config.toml
n_layer = 15
d_mlp = 1024
vocab_size = 4096
parallel_block = false
init_std_qkv = 0.0312
init_std_down = 0.0057
beta1 = 0.95
final_lr_fraction = 0.05
doc_mask = true
Each number is 128 + 24 x the weight over the matrix's rms, rounded and kept within 0 to 255. Layers, rows and columns count from 0. Numbers have three digits each.

# layer 10 attention output (transposed), 256x256, rms 0.111, rows 87-95, columns 128-255
132101097134148144127133133114121109151114145156112135163162151155173122134131124148101153114163140117139106188142141111115129137125130151140115131085119105071136100130117115120130134088134110103116129087135137127129080072133138095117105133135130164153108131142075122127140110096100124149155138123160127119136153099097124105102126149133163118150133156130102081121117067139136148125155
130133113128099124139110101103140106165095121093148119149139155104087164110139126123109112118128126151118128076118162112134153123120143111124158125115140152122114103188098144130137112123125114111094107138144111152106094069099153167133156100145141103186123133100135121126127112092162136121114137115095105133133114129146174099112130161127156157148099095122112148084096173102173091067140
120122144121114153117117124176140126109133138115154087100135189143095118121102118086105167139123169101184135112174120139147140131128136122139128139122073164127105116158110127126140106095148108146113111172182149070120125146158139119133132112119123142133118143118132144124130101135127148119087085105123136157163124141114142104132115105119144115120144101159191156117114149207124122161104
105098086129141081159115166118139114128162139128132087131131123156110130100129145116100152168129172145120140162108147138117079088122178141169140116129092152140135081095151133162077123127099158122157153174118137148135080138136185101132104145133137117115141123117145125103158147135103133146096136124141105102102145118135099116135102093162109105099136123125155119142123165096105141131159
145104132111106167156124111171112150117150125151085102127155096167102090129126144113152126171117123122130120109156135119138122111143168127110135101106128166086189152113132148157121125132149121152117115173168096112162138143141106159141136100105169098113151146115116165140094139105132107102132161110095090107074108118105147060119112120143118120163092154173141113119169141146134126149150
126129121161127150108118127115149096136143123101102131076077150128132128171150118147088113155106113097107105147109124160139146172169119124102129130149134131104100123147111157085114151140140153110108046141158123162135180156124081120135138139142143134143120110143078105150139144105141134111075187130152165141096145115124140133122138117137119161125099104150125139141142117128143162112151
132142080111114153116150099144140124117151094146127098122155138161136126100141154146123103121101112084119110096183156149124096103140159098141122146116154151137139129132079103132158144139106147143116128069116118089128122169150099111143119102135097138165088158123142139113115162130127183079136115081154112126103123125149093133125136101130125121151139103103148144079109098097116156146124
137120159129086102112128128125115154149177137158156133099159106135118105154098076120133203176091188101156095107106111165122144144163128131091111124147143199133118112083100155108128105167112121124093123138100180133110137110152130133090128150114146136132141106163112129101110105118134112141120124130130114148126102137136131130129153139122128097115137145114142111102124144131146132165079
135119135161122078187127143097176106105139146117120123085101148154107157089172140132111110162096128112121103128180112113131120136114135171121119156129115146125155137155155122128130092074100177146148111150145117128130126136156098104187101155146077139169116072120142097127136108148166140108125149094102112127146126140140101157103137125131108129111159117130093155130135103115102123137160
# layer 10 attention value, 256x256, rms 0.0524, rows 88-95, columns 128-255
145111188108135120100122140136116136111123120155107127134139130133131090138152113160148127129114111100148120163106103146118129169124124120142132164154128104118101127081144093124137119145161118130155162107085150113123149182128127144121099118134118173078126139156112115115115108185099089153134127123124166110145121145121079111131126083114141146114168128154120101146139118147096160163137
128128137155146100140149137104117148110075135118079146143124101101127147132160165162117125135114116152091155130145124129129144130154114111094159125114150087122148131135119102148082128170127123126098135068111130173111117116123143128125132124186139118084136166133106128152133134134127101090129126125139087104097166142139094148130116160117098127123130131130089107152159099095148135090142
142169131115119158114122130154128150146102126110154141167107132113137145133116120137139095085135119098110106094149093148135147130146104123100149155123129109137114164130115151109166113147096097108121113067138126106121155118091132134102121158127126138148079169128084148142102135107127090108157126132145125175142105128104130140124134172109147116172128115133086150106092106185148119139077
112169117137150124117141147094125073141147133109165159164102141124139180094135123153092138105151122129111105161099126138110114131166117119147106153074138119144099135148106123101109090128144127120149156082108135139112137111120168075125116120141089105139150118148114122095167157155119150144102101143171142139130122143139111147147135142105134134123148108100131108129107160112145134115108
122135140122152095141147143116133158086132143140137132179188114076119136104117149102184141151110147154135139131196134083126158112097101079161134138119125114128138134153135111173121133092130119142145150141091131137111093110091162145136118131144134110125148119144170162091158120122116113148170095134106126151198117155096133125128117132117128089124142113076154101127116148136150090124106
109097166141149103148096174129128128147140144152134168108103120083135136108106157146138168098133151161109130178100105148163176151119085161129164080167118139146115132109172151124108115121147114117131133129141113173143124144063173146157147121158157092135129103156102114145111138103113116155113162167113151142149146130124148097145130148126096135141077120150114125121140116137123101129122
113158103113175149146132128129158123107068143114109138111092151146115129115133145143150058106189114150125134114140136102108108107115139120139151131075111114136158139124128120141112143076168154130129096109137103122148130150099134128178127125122127132116115141090155096122159158177124116111084093103154161127096077087136123107131092152086122139134148089124138140106140115125128137057156
125113131106141129089161151144080124145132109113141120150183114101164129171126116089157110081160108137118132120103102106158105087081094128131163152148158101129102127129109128134101154174161099125125153070095120126119112103111160157083114086134161097097163170115116138139129146098115098149138144172137126120118128125110167128126136098134152153112070118126154092147112111157149127167091
# layer 10 attention query, 256x256, rms 0.0657, rows 96-112, columns 128-255
120118154117141134101104140132140123121153115138138103132131100122144138123128128162116118142140133163102126113156078141100102132130141153087108116138126122103138092103136141131142159127111138096145130087103137123124134141116110155125172161115094104164136128151153142116106141126141137141149089143170146109141135134094117125146141099132145138136124140133104150136151119162112116113151
142154126110117148107125101123106120113115128136082123139137137125116125131126115140141107111101141134140150120081162121112161114108081147115104150133123115169102133118160145102178085090142131140077109120117127169139158153134149115125120128161081126111142127117110113142137138148099157135147126110112087130097150153154130135131126157144155122168134166151149094106078123135158149123089
158118177167148103122110144121102117104143107143115131119124151126111164122132126110137173115138111106142127164104146122149125118131140104147126176131122122148117136144150073168085130206158107082120116112122127139147163113157123126124103129109106133149128115137147156110107122157156145134135168166137131114087126145112124159136139155099179175112149106074142166092126125165093169129127
156113138119141142127137093133141174125102127092144131117071101099140125149145128106119089125087116144139152144121183107093129159147127144130150131138143075144134150145116106132116121161145121125139128095139156137155118130118148073087079129130153127142077157169098126143122103127119095113101142133128150141076135140134155132109129127117096138139124167165104090226099161109126121134093
137098143051106166138133108129136134137172144152146081145131116110151096106113131145145144147132126104126133120148142128106108114163151164125107130129163132118129122141151172153130159147115112103103112142126161110120137134105101096154141090119113151160137105112169115130146122139139130124158157152121143117148116131126118122114130130156117106127084157109155115112116096109130146182156
148126140155118149144117105122125139108144101202122122141126142135117159146130127134140136200101093117078115127136144121113115126130137136119127109093157111109107144127141155109144144156108113137136145169101110130140124123114125133188123148133100123141104120104138101130185153133148152148089131144162133127143114124126096132098162120095115110115123142132170087082110156152111097138115
130102129159131110134096141150159095092135133122127131113155143136135112169104139128144156164111109107083142104119132121130143124115127112133116120155142117121104119104152181084163160115107110122169141138160138115108116129101152065140165157136081141149117135118146122066175144104168141171130131126132157166136138091094087133166120120133105128093143105138129110102087110133097127140143
135162176110102077123202135135089083133111153058104122105206177136138169163160163173141136082131147119145124139133117152164112064078107109149120131121106129071107096115121090107150092127202153135178143124163144137124110061158074147140134160148153172094190159150122160100143179091154171108128113119127113141106135125112131150162105167110148195135192117096107173100151099127088135110153
155157129096146124109106114133096181084131114121134123124117142138112156117107069121161141149140065157103101127109120141181124152128180144111132141122068135170159165090107172103140100148163108158100169124109114130133155108105179105102142141145157174114107166097148086158128122129119094189107155082115129146158105122123138099112142107138163098136110169135173115091118145130107152180118
117119120172136118169115141128135097131129154090116114155108159110169128151116104152111070134122134134142147148153160137132111109100120142145126167127137130142051104138104138147161120119121143112160166102124166124172108080123117130105102119095104122117075173150085153140118083061102111134111117121107168084095152117131133127127164148133109139162127078126159113177100117123168111112127
183138164056093144125151102131114143159106138163144128133101164121110127125136126101161136163135120103101099130146150147127141134144151117129129098103131087131143145130147149132116098146174086106071133172106185149113109122109112091141134116153116128104161114117144108137164128120113178149098146125131140139127096148168114128118116143155089099144086173153145088124134140137154125150105
082095112141111127145107156102128138162128127128123118132143121140154111117136128165121132122132138153136098147186115118089112128172118117142142140129148130084118092099178131130117174156127151095132130116152129123074114152123106126125129119108143127172126120154132112090088116102117094139127146181147133102174113131102144113104124140101123129113149110085147123187128099139108122148118
095116073196154131127127141115154088132120126107114135132154124123144128155134150119123137087116129116134122141139066126128104090104116106149145176151075144113122112132117090115151152123104170130145143142127138126100131136150144158111160148109145112103149144166101166116118152140160130111129075162134102151109152123115150147184116144119102147086152089101092126140163144122124111077133
084112149098121144124159138113118192164158126138117108144123091130096130108116136132123115136099152106148134139135120104147148149167156120115144172095155114157152094131155130118066120162133138102132100149126117089124089069179120142147111133125173115104119142176155164126129119089113096164175151130164130096137110115111156147138118150116096154095153159104121145129122129125142137132157
141132114107133116155114113117132102119141143112094117126110150146089135151174116113139118107137153089126140147076145091129120099085149136140128121101136134117104150144080121093137097143129111132126158158131142136147110103148135114127087117160145154075148144143122134133138147134131118131150132105136147120116156168182109129163095150117101115138116149125087148145126151144123135136104
119147122133136149118121133157142131127129117163129130134109108133178135114099066154118156160136088166140139092156114125126108167120159158115120146128136134129139114128113173172140150132084098118108155084119131101139152137098119106121172143077129131146098102146116130125079096096117111128090126147129119130153114101109147108141100120153067116134072141112110069163157110115159126156113
088127150109127168143192174126129126130089120089101130158182138092138140120144159112145117077125119144134125158165062142174116148111174144118139152121127098077136147111131138104086086181188164112133149147087076156115056059160118160153101126114169131085178152186101094149114092097150135129089114164164102162109099135088173125156169124118072137116194136086132138123146154099122102145117
# layer 10 attention key, 256x256, rms 0.0646, rows 96-112, columns 128-255
125100137133132157105124156142134157107130107164117130128139129118122154122119123134116125134106100148135136119119144160096102118124120125090102130124106137117122130130143111121149140150133135133129150139105126098117136116111113166132122143119142104130138124116164111112130155145157116102124112157124122131110105166144113119129139132085146117146139146151105109137151136154122135100111
147140149094131111141135099111111149122097134156152104071137131116111112121102093139151179156122111142175172148105128141110144092106117129123084137168113124128067118127126162060135152074138096196097110113101138146159152138114162114134144141150136083128160189146085114108188112126139161178123094096146112110181109154145129121113134144124088121106095148175130137073129071118158132110094
129122130151117132114154136126150114117151125176090151146153087124139113156101156109127109126103106106178110123162164130131135144136116153132117120104127105139133130110155096175102123145118092138116134136120132127083110106114065157147108104087138152132140104121163148123149142136112160138126144180146150118108145157119139119142162102107113088130127150123148140108147139130154130110098
133130124155159142136088118125112152133107153127161143170083124132183132166127138161120089114130122138148144133156151097108114154088164123144153126133137132182129090118092140114168153132094137152148066104167130160163130135133165134094127119143131102161116166146128184137112138139122138139141156093149125113182120119125150147131122137132119148111110135160099153190147127146099140145176
100147134109118159092117151123154178098176099185085124109124128132127126147099120105131126115116114115110135079135139111133110119128135157117103131166129106133107151127159160132101150128096113127101138157133130153111130096116124152140122129120126123139178141131136108115171155160113135112100108187147150128131109184118101114141140122111121117125104152146141101105126108174172149132135
144142115144138139120133108149101167118139095139114110094145124143100144128137139097118134146136097112138110140130179137154095135099138160127113099143168108158136168160135112126125126137146138130104142165095115115114155098124126137146127139104135130138147124120172108149145181127128177120085106151159133120137113115138111121112141129121125168098120117160148117123115162160142114159096
130108132118119146137149127189096141111115098113120071135140114123104122160101083117122128135139124144131138170103157150123172073114181132134123090149134074123130125155131134085170155160119112146156149167146135131099125109158160107107155122159144142119094151130106108123146131121189147141131084129118132168133104150108108122142107115126108134146132114179122089079141085108119161116145
074112128102122101130137130117107072123121162083129122160143121072119139146161142118157122125140173103135129154159120138120133100143128119147106134105133161128143125090127078093136113105132146104145109110155135141122110100124140138154114083122111161094124123124155159109116105092134142116157128103120114148095175101159136126131131144171125148158168119086161148106140126078118137138140
142152153144130117128118127160060161109113104135145126127160112163151176107096127101164141138095107148147125140157162153135113154086093171154147107132083137111134160130132154154108093153144091184142119141148108109107130160124155088098108152122114120117148135089138121129148140151111164142099126146158101106155106130167143129144114090137133134115095147151135141066178147155136142137087
142109119191137092130094105078113092122156147081172137140112112103160104141125142136097137133088142126096143111130092129133138131160139123137135163116147174168118128090132119162115103071123120113145139121140155123123114137139117095088118105108086136120082146125134154122106095082128098132158156117110183107121132090093108118137161127145106115143122100122129148132120109112099126125179
121139129083135155176081115117135170126114139160110109086103145159125167105120157084156153147157139093118144151115170106121143090083154135126091113132117113108132107188150138113147100162113122111100102138143136160164114106112134161128129139138113130147187133159136142148152167147136180141115125163142147137174098177138098169093096117143129104155087123122137166105111115190170196137100
131110140152122149129128153138146151121144101167085136136125131091126141139172138114097061114089145159119114074181148113122128139228136116135163161133123140134137155101131111138120103172115144086145128117140120121087105082131093154100133119140162136137110147106166124133149124108103086107120147137101132126124095154108132115130098161072116138146159151120166075182122187164141138114151
107115117130138116135131153101131066140134130087168130133146137140117095123123133119145120098149144121118134147124095146141123101134152128114152158098158144125130102112119085110148149121156142113157161105141136130123136113144122133144149117131105130107097132136101148127119110105133118134153147085117115160118161092131140124160105116118137135140129118111112143155128107095084137127152
047143103093116166128121145094154129158165128131097138180107113116122120114139156149118138154096154103138071103142136091115136142164138158109106099108122150147171169127134118095110143121111091101153107148136118121109130106157093142164114160144136093136153110133163198122145148116119125112189158142149190136116148129118102142171083156086080144135137126074110134146153174139153125118101
114122074119139116130124110131132101131159168081144094122109140130143127116130145131133169140127129131087126168100146084131129113105115141128135144108135147120119110110151130097132147118091119141124123141140150151145136121141138134156083120144109133133130113158095135135116122091134133133170135121135142159123190132155086144139118089156107139143087117115112162129134094121137132161155
144145166164113164117122152140143167118126100148146127129165138131135137122145133148085119134089128178141142113153105162118122144141146129121142123133117095147156135138143171140120111138140131143129167140111112101145106141138092144090148152113122113140138128124143125105133143137120085113147109147116122120163086131125139132149107125094152135139099144156106071152126139144111149092118
065112168093174126094121157124121077144135077102112184171127141131104148110153128129157125094110124119131125143131133142123089124153170137147120120104106187114167159121171070111105079140153162146137076138125093119120102093131095118160102127130098130114114092158177153122142078131104138073145149169137130168109152128152181124120106164145132118144152111069138160135191147109055111142164